Weights of a small GPT-style language model, trained from scratch on English Wikipedia: vocabulary 8192.
Each number is 128 + 32 x the weight over its row's rms, rounded and kept within 0 to 255. Layers, rows and columns count from 0. The size above them is the row's rms in percent of the matrix's.

# layer 3 MLP down, 768x1536, rms 0.0976, rows 45-80, columns 768-959
size [100  99  98  99  96  97  97 103 100 100  96 100 104 104  97  98 100 100 101  96  96  99 101  97 103  98  99 103 102 100 101  96 100 101  98 101]
[[ 83 119 114 119 182  86 142 148 142 173 135 144 113 109 158 111  76  84 118 145 134 186 113  74 112 162 100 109 142  81 180 116 134  88 152 105  92 115  97 184 115 133 134 154 122 169 144  96 134 152 134 141 108 142 120 136 115 161 102 167  76  73 132  95  68 104 125 149 151 148 167  95 108 104 163 118 113  97 151  49 129  57  75 153 108 124 167 179 136 146 116 142 119 140 122 178 128 136  85  87  66 114 158 183  95 137 168 121 122  94 121 135 119 152  84  86 157  91 101 115 144 160 113 134 150 201 167  72 114 150  87 101 163  62 116 124 138 114  92  94 158 123 142  57  75 108 155  87 160 149  70 206 160 119 207 140 121  61 150 121 153 126 142 127 103  72 150  81  80  75 190 147 146 150 116 155 141 158  73 146 146 168 164 152 102 157 114 109 125 180 134 168]
 [124 146 160 135  87 133 147 165 108 164 163 108 151 158 114 147  94 148 147  94 153 100 121 139 155 162 145 123 148  78 145  72 164  56 103 119 136 173 112 142 131 146 182  60 122 109 124 115 132 148 109 153 140 142  89 139 125 184 102 134  97 159 153  82 156 141 164 182 104 125 135 140 122  77  60 110 115 118 128  96 110  97 150 110 119 160 118 114 142  88 123 130 148  80 168 151 105 154 119 127  99 102 166 116  86 125 179 139 133  63  67 112 152 128 122 141 140  70 145 122 169 123 197 118 215 140 134 156  93 141  96 102 107 124 100 158 103 134 202 115 161 163 169  63  96 133  95 115 111 137  59  92 113  78  93 155 146  68 156 131 135 189 127 109 119  37 146 135 142 116  92 128 117  94 161 135 133 153 153 166 117 107 144 107 180 105 118 144  68 180  68 207]
 [ 46  88 104 117 153 200 122 175 135 159 114 136 140  96 131 174 128 143 165 127 204 135  91 121 122 152 135 115 174 159 164 120 154 118 154  74 107  80 130 193 133 122 134 101 110 118 142  87 175  86 133 115 107 130 168 115 116 128 195 125  87 122 153  98 118 108 119  94  91 102 117 142 108 108 113 173 137 143  84  47 135 150 132 135 123 148 123 153 145 108 127 147 130 185 213 126 195 128 186  83 136 123 175 145 170 153 125 123 127  78 102  72 109 141 184 141 131  76  58 162 106 119 149 100 153 101 143 113 128 107 140 157 156 123  64 114 149 165 154 147 157  95  87 176 100 122  98 148 127  76 136 189 158 126 101 113 169 130 136  74 128  92 108 119 137 104  80 137 194  95 125 168 130 117 124 118  97 124 157  48 147 120 206 164  67 162 154 123 149 101 160 132]
 [103 189 130 106 106 208 187 131  75 102 104 119 100 154  73 129 177  98  80 140  78 150 200 109  98 127  65 135 157 181  89 153 130  82  78 160 105 105 134 173 164 155 151 119 110 156 123 104 137  93 178 117 119 117 150  93 162 100  94 123 147 158 153  95 118 103  85 149 117 111 144 134 106 161 132 164 149 191  65 155 139 138 169 162 138 176  88  90  63 144 135 148 118 124 130 142 146  60 126  90  99 145 193  79 120  68 133 104  95 106 135 124 131 194 175 155 121 111 134 145 104  69 118 149 162 177 136 151 160 153 114 143 137  96 134 126 133 105 172 125 129  96 131 103  76 168 149 129 138  75 104 149 184  84 140 161  99 134 141 127  60  95  91 153 204 166 131 130 148 163 149 126 105 111 154 127 109 127 130  98 105  91 137  98 168 112 154 132  72  83 145  80]
 [165 133 150 156 121 182 118 143 131 155  89  69  95 156 100 120 154  80 154 104  85 131  82 150 143 146 139 127 191 137  82 124 155 109 116  93 110 167 128 126 102 189 132 136 160 136 111 153 144 115 101 153  88 125 179 113 176 107 126 118 201 114  84 146  46 154 127 202 159 132 167 112 116  98 134 112  54  87 134  84 160 145 127  99 113 103 173  61 130 204  80 130 157  93 129 141 175 149 128 119 111 103 164 107 176 110 124 129 121 111 127 122 141  83 142  81  99 114 123 124  62 132 106 117  89  90  77 124 141 199 167 139 114 112  97 110 185 149 144  89 137 118 160 155 172 124 179 148 169  98 149 140 131 150 113 127 115 130 140 155 100 142 140 115 141 138  87 161 120 148 108 161 104  97 131 102 132  98 141 141 151 129  97 149 101 161  89 148 145 151 119 157]
 [ 63 162 169 151 142 158 137 104 119 105 104  73  81 114 125 114  81 200  58 143 114 158  72 116  95 102 107 142 127  96 122  82 152 115 112 139 192  79 167 147 177 124 135  94  80 184  80  74 140 162 134 197 144 157 157 116  70 174 161 100 123 129 105 137 206 177 145 141 112  93 140 181 158  63 156 122 163  90 136 159  98 118 107 132 111  96 134 102 110 151  87  99 120 207 116 124 148 137 150 135 148 131  90  55 169  99 134 154  97  98  81  73 122 154 165 144 124 125 139 152 119  98 131 210  89 141 101 100 100 160 137 139 175 111 105 145  25  96 109 119  95 119 165  95  79 107  76 146 166  91 205 127 156 117 154 148 151 131 155 154 158 131 148 168  95 130 143 169 132 114 112 107 111 115 125 156 189 126 123 162 146  71 134 177 180 159  73 136 148 156 173 211]
 [111 175 186 116 144 138 124 148 134 108 117  76  99  37 186 107  81  89  71 173 136 140 108  81 147 105 128 193 122 118 115 152 178  89 120 107 161 121 117 149 103 111 124  99 129  94 134 158 166 145 147 112 206 108  94 179 160 114 136  91 135 219 137 141 109 151  61 112  99 109  97  93 121 118 171 125 164  97  96 148 145 136 165 124 106  98  92  35 134 151  98 139  95 136 116 172 100 136 157  72 160 149 160 102 108  94 124 169 135 131 179 153 143  83 114 226  99 102 158  39 174 136 168 150  70 135 131 144 159 151 191 131 141 156  83 175 168 116 108 109  81 108  83 153 143 142  83  99 136 130 128  85 124 168  99  39 137 192 155 147 106 107 139 113 125 148 142  74 156 133 174 149 206 142 141 159  90  95  95 183 165 100 119 121 132 108 145  73 162 106 148  79]
 [150 141 119 165 125 119  82 132 119 161 109 133  94  58 156  95  89 187  85 151 169 123 118 123  69 124 136 171 170 106 132 139 122 158 119 117 137 162 183 125 104 106 112 153  81 160 143 125 142  62  99  71 124 118 115  83 163 105 132 136 132 106 116 149 209  29 125  99  80 116 136 120 187 119 126 135 175 140 140 131 134 136 150 102  66 123 187  86  85 155 141 108 149 116 106 131  86  82 189 112 133 149 114 119 127 118 109 104 149 119 118 139 101 204 168  99  77 120 121 126 136 125  91 121 129 141 175 165 145 141  78 150 108 107  94  98 134 155  64  83 113  99 150  98 136 113 140 120 118 117 131  85 120 124 117 170 141 165 145 163 149  72 175  83 162 107 132  65 156 102 145 133 209 103 163 141 120 122 146 109 185 121 158 183 149 109 110 148 108 103 129 178]
 [134 170  95 142 122 123 101  81 137 115 158 162 135 103 113 153 177 113 101 160 150 124 119 116 160 103 108  95 101 166 121 143 156  88 197 134 104 194 173 142 161  76  92 143  78 112  68 154  72 158 107 162 106 112  57 135 137 109 134 125 114  94 191  84 150 156 127 107 131 109 182 114 120 109 105  52 126 151 122 159 103 162 100 152 158 142 103 137 131 174 173 133 107 115  37  65  99 112 110 179 115 109  96 142  33 130 131 152  89  96 133 192  96  94  76 119 109  92 103 114 117 111 146 145 178 191  56 153 148  80 140 103 108 173 175  70 127 129 138  96 146 128 181 126 156 157 163 117 162 104 152 194 102  90 157 183 203 155 121 156 131  23 121  90 150 108  99  98 126  75 170 149  91  81 100 131 147 107  85  98  79 105 134 177 160  93 174 120 132 204 125 102]
 [138 189 141 128 145 123 143 150 123 171  92 106  89 134 166 156 144 156  81 146 102 140 103 127 153 107  92 117  92  96 130  79  77 169 128 128  79 106 137 142 129 122 158 198 132  73 119 105 110 115 164 102 124 122 181 130 168 126 150 163 163 132 118 157 144 223 167 153 112 111 107 102 113 110 127 165 182 152 105 111 164  80 139 141  92  96 141 161 153 173 169 120  97 139 115 142 133 157 110  97 162 148 106 179 138 111  88  93  79  85 187 134 137 152 127 132 144 138 195 144 115 109  88 156  82 114 139 130 113 145 110  96 171  96 169 105 100 187 149 140  67 138 150 121  80  75  82 150 124 138 132 108 132 159 116 121 138 187 125 123 145 133 223 139 178 177  95 132 100 116  87 145  58 121 137 157 144 133 114  96  71 138 126 142 139  93 141 115 107 140 107 125]
 [125 123 159 109 126  74 201 128 111 158  86 182 143 103 149 117 101  86 150  97 113 163 113  95 120 137 122 150 138 148  97  64 146 157 150 154 136 153 162 170 131  62 144 165 131 104 114 200 117 118 148  77 135  99 165 170 142 178 121 109 138 147 111 136 105  86 143  79 105 140 126 116 121 104  97 110 151 137 179 149 142 160 147 107 183 102  74 130 147  87 107 103  98 119 145 126 133  85 115 110 110  75  93 119 127 117  94 189 103 143  98 166  87 109 119  92 156 161 107 149  87  96 160  93 106 105  68 108 127 172 127 102 137  97 163 111  69  98  87  93  97 109 190 154  79 144  83 137 113 163  96 121 112 189 141  62 150 136 150 122 166  36  92 108 111 172 106 145 145 138 121  88 174 128 151 117 155  93  62 135 171 187  84 127 165 125 156 136 115 125  42 150]
 [124 151 124 133 125 143 127  93 127 143 104 185  94 116 141 125 138 166 175 103 222 152 130 163  51 110 171 176 146 146 142 100 106 169  95 207  92 156 205 128 170 104 102 115 148 109 132 113 155 148 144 105 155 138 149 125 141 110 182  88  96 140 189 126 167 124  98 169  94 129 149  90 130  98 155 124 148 149 172 148  79 150 190 110 126 133 115  79  80 127 115 171 105 128  79 150 167 114 190 129 118 170 175 167  89 136 122 142 164  85 123 134 106 149 124 153 165 153  84  79  93 116 127 195  99 151 171 107 134 121  95 122  89 129 108 145 185 156 136 156 159 167  83  52  80 132 106 141 114 111 140 116 163 136 109 121 127 149 139  79 139 149 114 134 163 124 123 109 173 135 142 119 144 120 124 138 108 148 153 102 114 144 185 140 116 130 174 113 160 118  69 106]
 [124 178 111 127 109 131 177 109 111  50  93 156  78 146  81 113  90 159 115 152 120 111 102 110 174  87 164  59 102 152 167 155 103 114 125 129 132 100 164 111 153  94  86 116 114 119 128  57 141 108 141 147 113 159  96 126 150 136 119 115 148 160 213 133 120 182 137 166 183  97  71 127 169 133  93  99 109 111 142 114 106 173  96 139 116 129 148 161  71 113 118 113 118 127 114 149 108 121 143 120  93 157 155 129 173 127  89  91  88 125  80 219 118 202 161  81  87 156  95 141 120 140 148 127 127 174 158 135  92 120 156 125 126  97 150 157 154 111 160 105 171 139 131  98 124  67 150 113 156  89 137 115 100 159 110 169 135  92 173 136  96 130 116 131 116 117 142 156 128 129 164 157 143 112 126 130  94 132 127 115 134 123 218 123 140 213  79 125  98 102 179 139]
 [150 161 104 134 145 132 137 145  76 130  95  48 136 157 177 187  77 121 113 135  98 142 117 112 114 106 126 112  90 167 103 121 111 152 101 133  76 105 127 135 151 148  82 130 130 134 173 142 148 125 143 108  88  58 127 102 140 162 157 125 141 137  76 119 114 137 159 149 214  92 107 132   3 148 119  98 162  93 176 159 103 114 150  89 115 103 192 161 139 159 122 134 147  91 133 134 133 141 170  95 150 118  99 192 108 129 114 170 160 121 129  98 122 172 143 154 158 207 151 113 129  87 103 141 101 161  95  66 138 189  71  69  71 113 149 119 140  59 100 159 143 129 129 134 138 124 146 131 139 147 122 132 112 174 184 110 115 115 147 155 119 116  53 102 100 129 173 103 171  92 104 132 128 114 195 153 130 116  71 173 129  85  85 166 108  87 163 118  74 107 104 127]
 [119 139 148 106  71 144  92 145 184 198 180 121 162 104 176  80 156 113 140 137 141 133 161 122 135 137 122 129 116 109 141 144 128 142  98 115 136  96 135 176 143 178 161 140 115 158  53 164 132 119 145  98 139 112 179 170  86 166 152 114 108 128 160 126 116  94 107 154  87 140 108  45 141 150  93 120 190  62 136 112 166 119 131 114 120  81  81 138 136 151  62 160  75 136 131 122 120  50 151 124  81 132 127  89 134  90  74 148  69 147 148 183 131 104 173  99 131 107  99 141 172 123  97  88 130 149 115 107 134 140 136 108 150 126 134 153 172 147 163  93 118 197  79 122 124  86 181 132 139 119 124 160 136 147  93 125 133 110  85 139  88 144 106  78 163  67 116 130 118 131 131 102 123 121 143  40 156 118 202 155 109  94 125 118  67 145 157 161 118 122 112 101]
 [155 143  79 131 183 156 103 114 147 173 176 138 140  63 165 173 162 171 132  98  76 192 105 133 100 141 176 139 122 197  89 103 181 125 107 185 157 137 138 148 116 133  70 158 133 106 124 178  80 123 125 150 175 113 160 150  97 145 187  55  74 176 121 172 147  87 109  70 140 133 103 165 115 133 134 159 137 146 163 134 156 220 104 150 157 129 170 126  65 112  75 213 126 155 152 154 102 213  54  99 176  84 127 135  65 112  92 117 124 109 100  80 134 141 149 124 154  72 140 171  94 114 127 165 146 100 105 125 186  76 169 143 161 129  74 103 134 186  84 103 130  79 145 123 158 119  90 138 122 100  91 146  88  91 150  98 107 185  72 130 162 146 165  82 107 123 112 121  71  91 180 132 134 133 200 148  88 147 122 143 183 110 130 125 203 124 163 123 129 100 172 102]
 [114  74 113 101  77 161 169 170  95 133 180 180 145  94 168 162 147  87 127 123 142 138  55 101 115 123 119 172  50  93 107 142 154 175 117 115 164 111 174 153 102 158 152 145 165 126  92 118 160 159 213 151 109 165 135 155 132 138 117 145 103 159 116 142  61 133  92 123 149 123  88 120 120  88 113 115 141 143 128 121 171 132 119 183 159 104 106  59 108 137  97  99 133 102 162 190 133 144 131 154 130 128 106 133 138 122  58 144 162 155 113 174  84  83 104  90 167 173 172 113 107  98 142 158 156 140 156 133 149 125 108 135  99 108 145 161 130 162 173 190  97 168 147 109 193  97  94 149 149 253 139 186 104 132 101 121 153 130 142 165 159 161 163  94 110 149 130 122 116  85  71 126  91 108 102 152 173 135 144 116 116  66 174 148  96 171 166 151 140 167 147 154]
 [121  68 115 140  78 139 136 140 151 126 177 152  99 149  63  93 105 102 139 164 132  84 160 190 147 119 119 110  95  81 109 115 148 171 185 130 107 195 121 197  95 124  50  47 143  98 120 161 126 130 167  88  71 147 155 153 116 102 147 145 144 115 149 148 162 111 135 117  85 167 105 150 108  99 122  74 112 100 119  99 180 176 108 200 161 150  79 115 159 100  87 181 171 184 143 155 129 102 109 164 138 115  95 113 128 118  38 141 113 109 116 107 100 140 144  96  80 113  94  84 163 152 131  95  74 130  95 127  98 117 152 118 155 120 108 132  99  62 129 162 128  71 128  81 141 122 118 134 142 171 142 134  99 152 158  77 105 147 152 120 142 132 131 102 133 145 126  99 142  41 151 113 103 145 160 110  72 179 160  93 108 176 154  92 157 164 144  65 163 209  50  59]
 [110 105 136 135 126 116 119 104 175  76 127 141 120 109 108 107 111 128 151 114 160 110 122 138  98 151 154  98 136 114 120  83 113  86 137 109 144  89  94 206 183  93  86  89  86 186 100 185 148 148 157  90 140 103 130 132 189  92 153 120 147 112 130 125 162 114 204 141  86 112 114 121 194 133 154 139 136  61  76 124 114 116 109  88 140  81 125 162 103 169 112 100 136 110  97 144 136  83 160  67 126 122  96 144 125 136 127 142 161 124 139  95 149 170 117 126 136  98 128  85 108 135 119 145  48 107  87 155 106 149 151 215 152 162  88 167 152 137 176 165  25 181 187 104  59 170  46  46 153 138 187 116  88 140  42 133  97  98 114 147 124 150 135 136 117 135 157 135  94 114 140 145 123 130  90  45 131 109 137 156 127 193 132  72 150 187 134 106 125  88 124 128]
 [ 89  89 109 148 160 122 155 122 119 143 178  45 163  99  97 103  99 168 173 138 119 162 115 184  91 159 134 105 141 202  74 151 153 187 146 163 116 133 117  95 159 107 146 167 103 134 103 107 109 166 128 177 142  90  81 157 145 119 154 162 102 101 107 109 136 118  98 138 135 181  81 161 139 161 153  88 186 148 101 115 101  53 111 148 114 156 154 112 115 141 147 106 138 181  76  62  99  71 116 167 141 132 150 140 159  86 143 118 128 174 154 158  81 150 128 118 164 101 102 169  96 154 149 137 162  99  77  87 121 105 162 126 116 132 107 132 147  89  95 147 114 143 175 167 101 167 122 143 167 138 155 132 106 117 191 142 187 140 148  96 165 121 125 197 158 145 188 160 130 113 101 116 141 160 132 139 192 117 113 136 184 116 131  86  92 116 173 149 144 125 137 139]
 [143 116  93 160 132 178 131 151 105 171 100 131 117  96 132 131  79 174 208 131 109 148 128 105 184 115  82 143 110 105  78 154 153 103 141 126 213  63 117 153 105 116 202  58 104 114  87 113 138 121  93  75 177 134 172 184 193  93  98 148 142 150 144  93 172 104 111  94 110  65  88 141 134  99  91 166 102 142 189 183 159 144 141 144 140 148 111  28 117 107 114 140  86 199 119 152 159 130  90  94 128 140  54 162 152 131 140 108 130 117  76 172 118 170 108  98 150 120 139 153 149 111 127 116 172  82 110 116 158 122 150  87 112 105 126 142 179 131 122 118 140 117 115 119 138  91 118 130 118  99  74 128  84 155 165 130 136 132  86  66 148  80 111  89 162 113 176 154 198 154  83 131 149 121 122 148 145 125 166 100 115 189 127 164 175 102 108 143 132 123 179 154]
 [ 90 157  98 113 126 141 118 135 150 177 108 129 105 137  75 105 103 120 107 151 108 145  61 219 151  97 135 137  96 119 105 143 146 132 145  63 101 127 100  81 205 196 170 181 132 133 120  88 121 104 124 144 135 129 161 142  95 152 124 141  55 113 115 136 138 179 140 196 134 128 146 114 140 189 181 180 135 139 146 104 167  74 185 167 114 125 126  97 121 201 135 180 139  41 156  94 169 113 152 153 150 133 145 180 138  91  95 114 126 146 177 111 160  90 151 183 154 106 145 102 116 169 114 123  94  86 139 134 163 190  85 133 145  90 117 149  82  99  92 117 127  86  99  96  84 152 139 179  95  88 147  72 179  95 120 101 127 119 125 121 161 157  51 157 118 174 135 146 181 134 154 128  63 144 143 176  96  98  61  92 101 152 115  96 163 138  85 151 193 165 118 130]
 [220 105 186 129 173 177 102  40 160 114 125 163 103 115  73  79 155 124 158 137 109 139 161 134 112 116 117  59 129 140 111 223 169  98 132 124  95 141 148 114 133 159 182 156  63  78 121 107 192 138 148 168 124 115 199 104 128 133 131 133  93 140  46 179 137 150 104 147 124  60 126  93  77  73 134 122 135  82 151 148 151 128 122 179 141  89 176 158 185 127 139 125 151 126 140  61  82 112 102 135 124 140 141 125  91 176 128 143 103 134 101 122 157 119 130  94  90 123 156  97 114 176 157 139  59 135 112 144 103  61 153 167 186 125  89 119 155 168 149 151 111 119 182 102 109 152 126  79 143 117 162  69 127 154  80 146 177 135 139 173 144  65 115 150 130 136 115 134 134 138 147  95  80 113 168 119 161  97 102 117 123 109 104 139 109 160  85 147 102 144 126 112]
 [105 202 129 112 147 151 111 132  52 161 126 124  99 110 138 140 155 173 116  88  98 112 184 206 158 141 182  88 146 148 191 150 178 147 147 115 134 163 170 135 142 111 154 200 110 116 130 137  83  99 116 108 105 163 138 133 131 106 149 175 155 136 148 137  77 139 107 128 111 160 158 149 124 122  90 143 143 141 107 157 165 148  86 184  44 113 127  95 126 135 151 117 110 115 107 152 136 146 118 155 187 160  97 185 142 164 168 119  99  92  68 158 146 149 187  38 106  59 127 171 161  58  78  95 121 139 200  99 148 150 104  93 121 104  96 129  95 152 119 135 176 127  81 175 120 122 127 131 153 107 211 191  84 134 122 177  96 158 130  83 143 155 115 143  91 179 143 129 108 119 133 160  94 188 102 133 152 127 140 129 192 134 157  72 167 142 137 152 142  84 172  64]
 [100 194 138 160 186 145 103 107 182 142 165  93 126  91  92 202 131 181 110 148 202 137  67 140 105  91  95  74 137  91 130 162 127 144 122 134 106 191 109 189 191 147 155 105 116 146 151 147 147 118 125  56 125 193  71 123 186 119 105 140 136 162 137 113 179 180 122 133 140 131 134 165 172 141 141 154 106 228 102 148 108 166 132 185  48 169 162 127 143 135  70  95 133  87 113 118 156 114 114 146 140 118 176 126 128  95  59 144 180 155 114 130 160  80 103 103 102 117 163 120 129 110 128 100 130 177  54  71 161 172  66 164 120 115 110 132  81 132 117 147 148  73 140 148 144  95 138  84 148 108 117  85 145 141 163 141 141 167 165 202 122 159 164 142 164  93 129 128 100 163 117 156 161 106  46 133 156 180  89 149 148 174 115  59 125 113 121 111 144 120 167 182]
 [130  79 132 145  67 102  94 190 190 143 152 127 152 132 122 115 122  60 143 164 152 119  45  60 154 179 154 187 158 175 112 104 144 161 109 134  81 170 135  94 156 121 105 111 175 123  63 181 138 105 148 147 125 163  44 134  51 132 117  58 105 107  97 107 131 112 153 119 140 175 136 125 146 125 153  89 192  85 121 120  64  88  89 197 128 124 111 112 159 135 121 198 103 144 145 151 101 110  79 133 156 112  50 114  90 170 158 186 156 127  87 119 162 168  82 139 165 119 117 151  91  92 118  88 163 153 106  26 151 161 114  69 128  91 140 133 125  91 110 148 132 145 153 103 145  91 147 103  64 108  93 179 120 110 118 160 107 118 139  76 139 137 121 114  93 144 144 140 185  87 153 186 164 130 161 118 136 102 164  81 115 172 118 141 174  99 136  69  75 123 148  89]
 [125 112 134 129 137 126 115 142  88 101 142 100  94 117  88 177 132 159 104 189 143 209 154 103  82  67 121 193 115 164 143 135 155 154 148 103 120  71 121 121 130 113 104 104  73  63 139 132 188 145 174 116 147 118  64 164 109  87  67 115 162 176 163 120 154 145 164  84 109  99 131 117 203 171 119 103 129 111 177 155 111 159  72 121 131 136 110 108 176 184 139 106 169 165  91 152  48  37 202 143 113 189 169 110 200 103 152 111 122 127 175 154  89  86 150 119  90 174 116  87 128  74 117 140 110 118  79 146 156 155 167 160 144 117  98 137 110 175 139 189 100  57 161 122 114  78 101 177 184 170 152  49 137 106 142  83 102  75 119 154 162 217 171  94 177 171 152 131 141 107  55  85 172  48 136  85 117 109 119 166 181 113 134 113  77  83 111 112 134  69 128 135]
 [148 145  82 103 101  89  75 130 110 133 106  77 192 140 105 149 124  91 151 191 121 108 113  96  68  58 102  59 192 204 130 137 140 167 121 161 144  74 127 123 158  95 177 148 142 141 205 123  90 105 138 178  52 113 142 153 111  53 120 162 178 112 117 146 136 147 111 199 122 130  97 152  99 152 122 192  91 111 121 147  92  80  88  75 102 207 182 128 159  42 103 133 126 155 146 127 101 132 177  78  99 109 117 183 147 145  79  90  90 163 139 153 104  93 103  85 128 145 113 143 141  54 150 117 129 149  82 132 122  75 192 143 124 103 165 100 158 110 142 162 140 148 113 131 109 153 117 132 167  77 127 145 128 113 142 118 122  97 162  65  96 120 171  78 107  98 145 145 153 119 111 148 100 128 174 132 170  97 112 138  90 137 160  61  58 174 134  95 136  74 186 119]
 [105 153 138  94 108 135 121 120 196  99 104 162 106  89  35  68 127 139 136 134 101 117 160  66 125 126 130 135 125 124  85 145 125 133 127 149 184 126  98 152 117 109 164 107 118 154 164 162 122  96 110 122 101  84  82  99  68 148  68 112 111 131 130 114 139 137 188 154 192  92 198 140 134  95 141 149 112 109  97 134 108 154 164 100 127 109 165 152  79 119 122 157 144 146 100 120 102 119 135 152 161 145 122 107 136 121 172 116 154 126 166 152 109  95  43 176 134 133 146 146 145  99 152 119  86 138 139 134  83  73 136 100 129 112 153 110 151 124 117 141 195 151  74 106 123 143 145 118 129  91 138 155 112 103 127 130 119  72  91  46  95 166 100 149 161 146  95 150 124 121 121 129  68 101 141 150 108  98  63 148  89 130 118 147 162  57 135 145  80  97 149 109]
 [129 133 133 148 116 171 104 132 155 104 206 131  92 132 119 112  91 151 144 105  64  92 154 101 126 138 146 131 187 127 184 162 124 113  80 132  78  67 133 136 106  96 151 140 142 150 102  91 134 163 147 147  89 117 131 110 181 118  87 145 117 172 107 126 137 143  62 140 101 159 166 134 174  82 126 138 141 125 127 142 126 146  95 167 175 102  98 137 157 169 184 190 188 145 188 127 125  75 161 170 133 114  98 143 163 163 183 178 163 100 132 165  97 230 134 114 104 141 135 124 128 168  86  64 101 141 145 117 121 172 132 126 136 141  89 137 141  99 124 134  95 119 165 119 127 148 116 106 128 208 113 133 140 106 128 151 111 168 169  97 126 178 136  82  82 100  98 134 155 146 116 142 106  99 158 119 131 133 143 116 130 113 166  92 139  68 113 162 111 153 171 119]
 [168 139 162 165  97 168 106 177 135 108  85 120 148 151 125 127 117 128  77  99 126 135 157 228 177 154 136  90  98 132 174 135 155 124  74 153  98 179 134 159 145 169  75 215 137 135 158  65 170 136 201 121 147 132 125 142 147 163  78 127 136 136 168 118 143 144 159 183 109  93  99 117 118 144 115  89 154 101 115 113 131 174 122 169 166  83 149  75  85 127 123 118 117 187 105 143 111 146 133 114 155 166 119 133  96 161 115 159  90 102 100 198 167 133 126 169 128 166 163  83 164 135 195 123 119  84  58 163 124 198 199 121 159  89 123 140 176 197  72  99 144  75 158  91 108  79 165 111  64 113 118 115  86 110 128 175 107 133  88 141 127 150  94 151 124 176 111 120 130  69  76 118 121 136 117 135 122 150 103 156 107 155 125 136 128 113 165 158  67 104 102 146]
 [110 114 128 114 161 152  80 130 106  97 175 165 132 134  86 200 141 149  96 128  87 148 154 106  81 145 162 155  81  79 163 112 138 110  66 115 208 129  59 164 191  84 208  96 168 103 131 129 160  88 102 136 150 121 125  87 122 174 143 175 162  98 130 127 167 146 120 118 147 180 146 111  87 153 117  77 134  86  98  77 125 136 155 124 120 134  83 154  95 134 158 148 149 137 169 151  95 156 178 130 138 136  95 193 125 129 115 140  82 147 135 127 133 190 155 145 133  86 127  85  83  88 129 140 160 112 144  89 165 142  93 112 137 114 135 113 119 150  95 102 142  91  83 128 164 139 223 193 124 163 190 176 140 122  98 142 161 140 169 173 145 124 109 161 111  88  74 128 134 133 154 131 136 101 182 131 209  83 166 120 144 162 129 133 186  96 142 139 109  96 154 111]
 [125 139 143 169 164 138  96 186 221  71 148 165 114  95 114 134 160  62 180  98 115 133 135  83 199 165 104 135 157 145 147 149  40  92 183 142  83 109  71 190  90 200 128 179 138 147 133 128 168 162 147 138  91 124 121 188 115 199 156 127  93 156  78 124 147 136 139 132 134  75 110 139 141 122 149 173 134 174 162 114 154 136  79 148  83 151 127 158 165 147  79 164 144  63 154 184 133 120 102 187 111  85  92 139 127 130  82 140 148 163 157 178 109  83 143 148 143 145 126 150 152 154 146 124 176 132 105 110 150  85  73 102 137 140 160 151 145 100 105 131 132 136 138 129 168  83 140 169 143 150 113 111 116 131 131 150  94 134 130 116 164 123 107 104 126 116 205 176 132 140 171 132  90 108 180 106 139  59 121 172 149 152  84 133 120 118 115 119 156 161 108 147]
 [142 104  90 128 124 154 149  85 123 112 107 114 193 189 115 105 100 132  55 108  83  78 123 123 102 115 127  53  87 144 101 138 120 102 123 190 129 101 162 143  82 107 102 167 128 121 185 133 131  98 113 158 104  48  72  54 154 165  53  84 112 138 162 169 171 129 123 112 114 129 139 118 139 169 114 151 110 118 141  97 143  90 173 125 159 130 174 127 118 169 139  78 172 110 160 122 146 123 124 147 151 122 141 177 109  92  97  69 158 104 107 166 135 110 129  87 180 138 112  60 131  69 126  97 134 145 175  69 118 103 161 104 136 159  68 146 114 166 127 118 161 143 172 136 117 122 108 102  78  76 119 102 120 140 119 101 112 103 136 198 129 139 169 161 139 121 111 125  94 129 143 146 163  92 116 126 146  97 143 165 135 150  94 133 140 118 107  53 131 175  73 106]
 [ 78 130 149 138 128 124 151 116 185 119  80  72  93 111  71  74 142  49 115 136 155 117  46 150 118 122 105 122 107 100 174 159 155 174 129 117 114  75 115 134 117 159 149 106 125 113  99 109 144 138 103 142 113 163 137 166 164 138 124 107 100 138  96 135 123 110 129 173 162  59 202 114  76 105 108 138 141 102  90 163 119 105 116  80 122 127 172 147 118 195 113 120 167 113 124 147 178 146  88 151 120  98 127 137 102 129 130 158 193 137  84 132 132 140 155 206 127  54 106 144 133 169 136 105 150 115 122 150 160  76  92 114 159 157 123 100 173  71  72 138 115 105 124 120 102 148 105 134  92 118 131 149 121 162 139 149  97 147 120 126 147 112 148 147 126 117  96  70 119  92 112 170 136 133 176  84 133 127 133 140 138 102 133 132 129  96 147 105  60 172 134 152]
 [170 104 119  85 138 132 172 138 141 222 102  72 123 143 168 159 135 164  48 155 179 112 137 119 115 147 103 145 126 161 127 117  86 139  80  87 110 142 121 109 110 163 174 153 179 197 167 140 106 104 158 178 131  89 128 170 153 101 159 126 106 124 122 130 122 124 185  88  98 116 112 163 128 121 160 108 207 101 112 163 129  97 187  90 169 110 121 115 105 115 143  88 126 103 146 108  66 196 123 152 154  86  75 134 158 135 180 114  72 123 149 138 222 147 136 104 187 141 176 136 134 140 124  87 108 121  90  66 195 113 193 150  99  57 173  66  83 157 155 142 134 153 159 178 124 103 123 156 150 129 159 113 108 101 135 118 150 149 150  34 157 185 109 117 172 160 134 112  64 129 153 149  99 150 134 161 134 130  49 109  93 175  72 104 114  33  92 118 113 146 129 152]]